python train.py --n_layer=10 --d_model=64 --n_head=1 --n_kv_head=1 --head_dim=64 --d_mlp=192 --vocab_size=1024 --activation="geglu" --norm="rmsnorm" --norm_place="pre" --norm_eps=1e-05 --positions="rope" --rope_base=500000.0 --rope_fraction=1.0 --qk_norm=false --attn_scale=0.125 --bias="none" --tie_embeddings=true --parallel_block=false --init="trunc" --init_std_qkv=0.0588 --init_std_o=0.0588 --init_std_up=0.0588 --init_std_down=0.0 --optimizer="muon_variant" --lr=0.00689 --lr_mult_o=0.886 --lr_mult_down=1.5 --beta1=0.95 --lr_head=0.00714 --warmup_steps=200 --schedule="wsd" --decay_fraction=0.873 --decay_shape="linear" --final_lr_fraction=0.0 --batch_tokens=[16384, 32768, 65536] --seq_len=1024 --doc_mask=true --train_tokens=137600000 --steps=3940 --dataset="wikipedia_en"
Each number is 128 + 24 x the weight over the matrix's rms, rounded and kept within 0 to 255. Layers, rows and columns count from 0. Numbers have three digits each.

# gate: layer 7 MLP gate, 192x64, rms 0.208, rows 48-72, columns 0-31
# up: layer 7 MLP up, 192x64, rms 0.226, rows 48-71, columns 0-31
# down: layer 7 MLP down (transposed), 192x64, rms 0.106, rows 48-71, columns 0-31
gate48:124109116133087107184121156102147111130128127140118108112107112106141151120126115143104075150120
up48:140132079094128158142091087113201149134133154115109142115140153137118092136137123150148164134125
down48:079106107119069144113154167109126122155101128159124092112127103126122162114111155134149101162121
gate49:114128141139103091092117124141136147149111124116122100113122111104135133112076131097113148158137
up49:126135123116141148124102134118104175106155108120088146131084110088127125122125120115167105080133
down49:124100103123143114120132099106135123132106103131135113164171120133116120158141165063112135174111
gate50:140149155123125107110126121143098125108166117126111162121139094082147105149134134185144107106126
up50:108092157150151120116125150122152125121113135156128137134166106135141108123105117132092131136135
down50:133159113121134142147116104146127113138129118149137145132220151147141130136117143130107129146094
gate51:159137105175098116162108131139128124131099138130178129127159122136114181107129108126125138102159
up51:151109104145134118114173148074171155137135150106132145122112139080150155114100144149087138097079
down51:132156145161134112153082128139105116095122160140129100129093152174109145123078090109138101114147
gate52:117119140065131125139138126080149135129078093126144085101117138134132055129114108139155157091146
up52:119163129161135168169140126175117135094137127120155116124178158145149117132143162084165173099130
down52:153130075127139158147182122124090125140139168100143114131153160140124112125102156150160142127172
gate53:126134122128171152131112139118133117159144153141078123108133146091126134135124170126108136119161
up53:118115150160158142121118140142128112090114103153117167118107118136131096118142141132113100097107
down53:129132121119177149162108107139133123139132144104118096145107120126077163103152108113137165151141
gate54:125150160134129119151109093099122134131120120116129143139168131140107086148137127102112141129181
up54:123169124131104133120156187146103148145118131170138130121137116102115100155130136135100156131118
down54:136091132134166108141102107123128123108119143101118129122111102148124180128101145127117130121128
gate55:131126136106102136155142105110136126097137126083123155145093160111114126104125107108128159117130
up55:130143136143155144111158115131108116168117090137104085125181069138141128152122156107097097131119
down55:089126134138187129147094116157130092122108127147083112120147103102119106096150136132138119142106
gate56:145152110118099139114135134138131104130149120129114167115160133144109142144121133106100139123147
up56:133167097099145151116109124122173102129121146114122101134120103147105119100156125122159138120152
down56:136135139120133167107143131100101107125146127125136128117024135135144137125129171140129166147110
gate57:130097086137102174116155177130167124117146158142111108124115094156081154163114151105124156142143
up57:176129116119145111122151156120119142133089109154125117124101102117133127144133176154144134100118
down57:127131101139153126136095155122112129156148145114129140116098133131126099159165077164118122112163
gate58:138127137107140148162141121173117122137070151116151106189156132166128119135136140082156115107141
up58:166102086165115134145143100114120162095159133140118194141140122177110117118152104103102129098160
down58:124128155148130132146124156159083145123145177180143099147160148154114121110146155081111134129142
gate59:082108142130102125136142133098129118078096127140132147122137127130125142128152162160117153135118
up59:159103132073138104139168087104159170157150116110118162123112114119144149173120097124097120132119
down59:154134085140135165103112085091134100106122115122171126111174145134136140134098150119124135102099
gate60:144121152089132118074145132147098138095090116158099088092151139137113087160179121109122116124123
up60:135131063135185096106124102123093145109117089126138119146196145184118123108096120148079147141130
down60:145091148113137202120098126113145117108139157131156141174108130113156115146133133170134157176099
gate61:111129154108137143066168131152140186110129138149154176119128109141191155105095171128138100160108
up61:095125125088090089144108168115133132103085143154129125171150152132134118107080193148124125143140
down61:096132096111098114148126123092123088146085166102134137101118146107211157104156156136130137144111
gate62:081158116129147145117120182128141118127126115117128174110165132092141120126092095123144142098162
up62:140097097107140112135116148128133095145175166129096128128137120097120132118130140131155084141120
down62:143182158123117138103138097142123112129119095102161126129111164104120110148106110132123108138157
gate63:139144100151102174128092139106139154124131186132158130149114104151143142109138187127074147124184
up63:155136154185134124153123121137109139130141103121154128112094134119141141153129088180101128112120
down63:166092145105136120112131095183148134134111086140149131133162136082152150100130133126141115125122
gate64:109117111111131133120153082130154188128130122125140133154120174100116129145133107111137078125130
up64:132109144129134141131098142133117099137115112098167099139155088116123134140134113116145154114128
down64:131150103107159098141149093134093106117137137142092146118160138097124144117122118129106144141132
gate65:126116117135105134152112124133113104109140114154131174050132140136105102140124108118113095150152
up65:147132130160090123136157102121139134123120126098163075108082145125137117117101115107148151140125
down65:116151154112114127162077139132121083155112125110103125115084125149087135117127131137126149158129
gate66:133109094121162117122144122129133158098146147083113141109154102139125136099093138121161085079159
up66:157105122099104144158129160151169161150122184133136120135117120131098150114097165156137146113066
down66:125120137113178111117108128162126092147146126136199067142121112099098105115100174142163089143147
gate67:137101173123116153117103160124158115115117122151118127134132121121158117155146094131127116136056
up67:071191133121155146108138111099134148167148116120135114101151140142148070099130142132106164117086
down67:101154086151140148115157106129131161082126143119168089170156114149096115125165124144137116155144
gate68:087078128071108136193108134094122122116115100135073153082165127153116121115153086126113121133119
up68:126126114100127136145083079131128101104121131125120159093128114104134135128116124129104123107113
down68:102159135142105092095127154135158186145152135095131136117087124120093116110138077165130154122174
gate69:118146122171122123124142103106063172071128146157144169144112145160100121109169099100112120145140
up69:125140156112083112116157144142123123132147166103072156111138122191110082101108095084083107147174
down69:086116157104093150125130142144139116049195182129138131178149146113117126088111160114103144111093
gate70:116076106082131086117141118154140144154186085139148127117071157080138096137142114099149162107142
up70:150108135112118115154108106138134127107108122131125097160123140105107110098171152128135137141113
down70:110099143132113078124120084154133148173178104147120137097129126107160101109147149146117147125135
gate71:130144141135153148108121173137152181145149110146142140148099139142175133143083138080121156102120
up71:120152133130135147115096147163132123139127131145067151149116123085156154111096163154147099094117
down71:149083116136102148118110092152124139155145114169147119138091135111120178186112103104131170156118
gate72:105110127119105115124093082135129091110126127156104131116094147111111045135133151158134160121119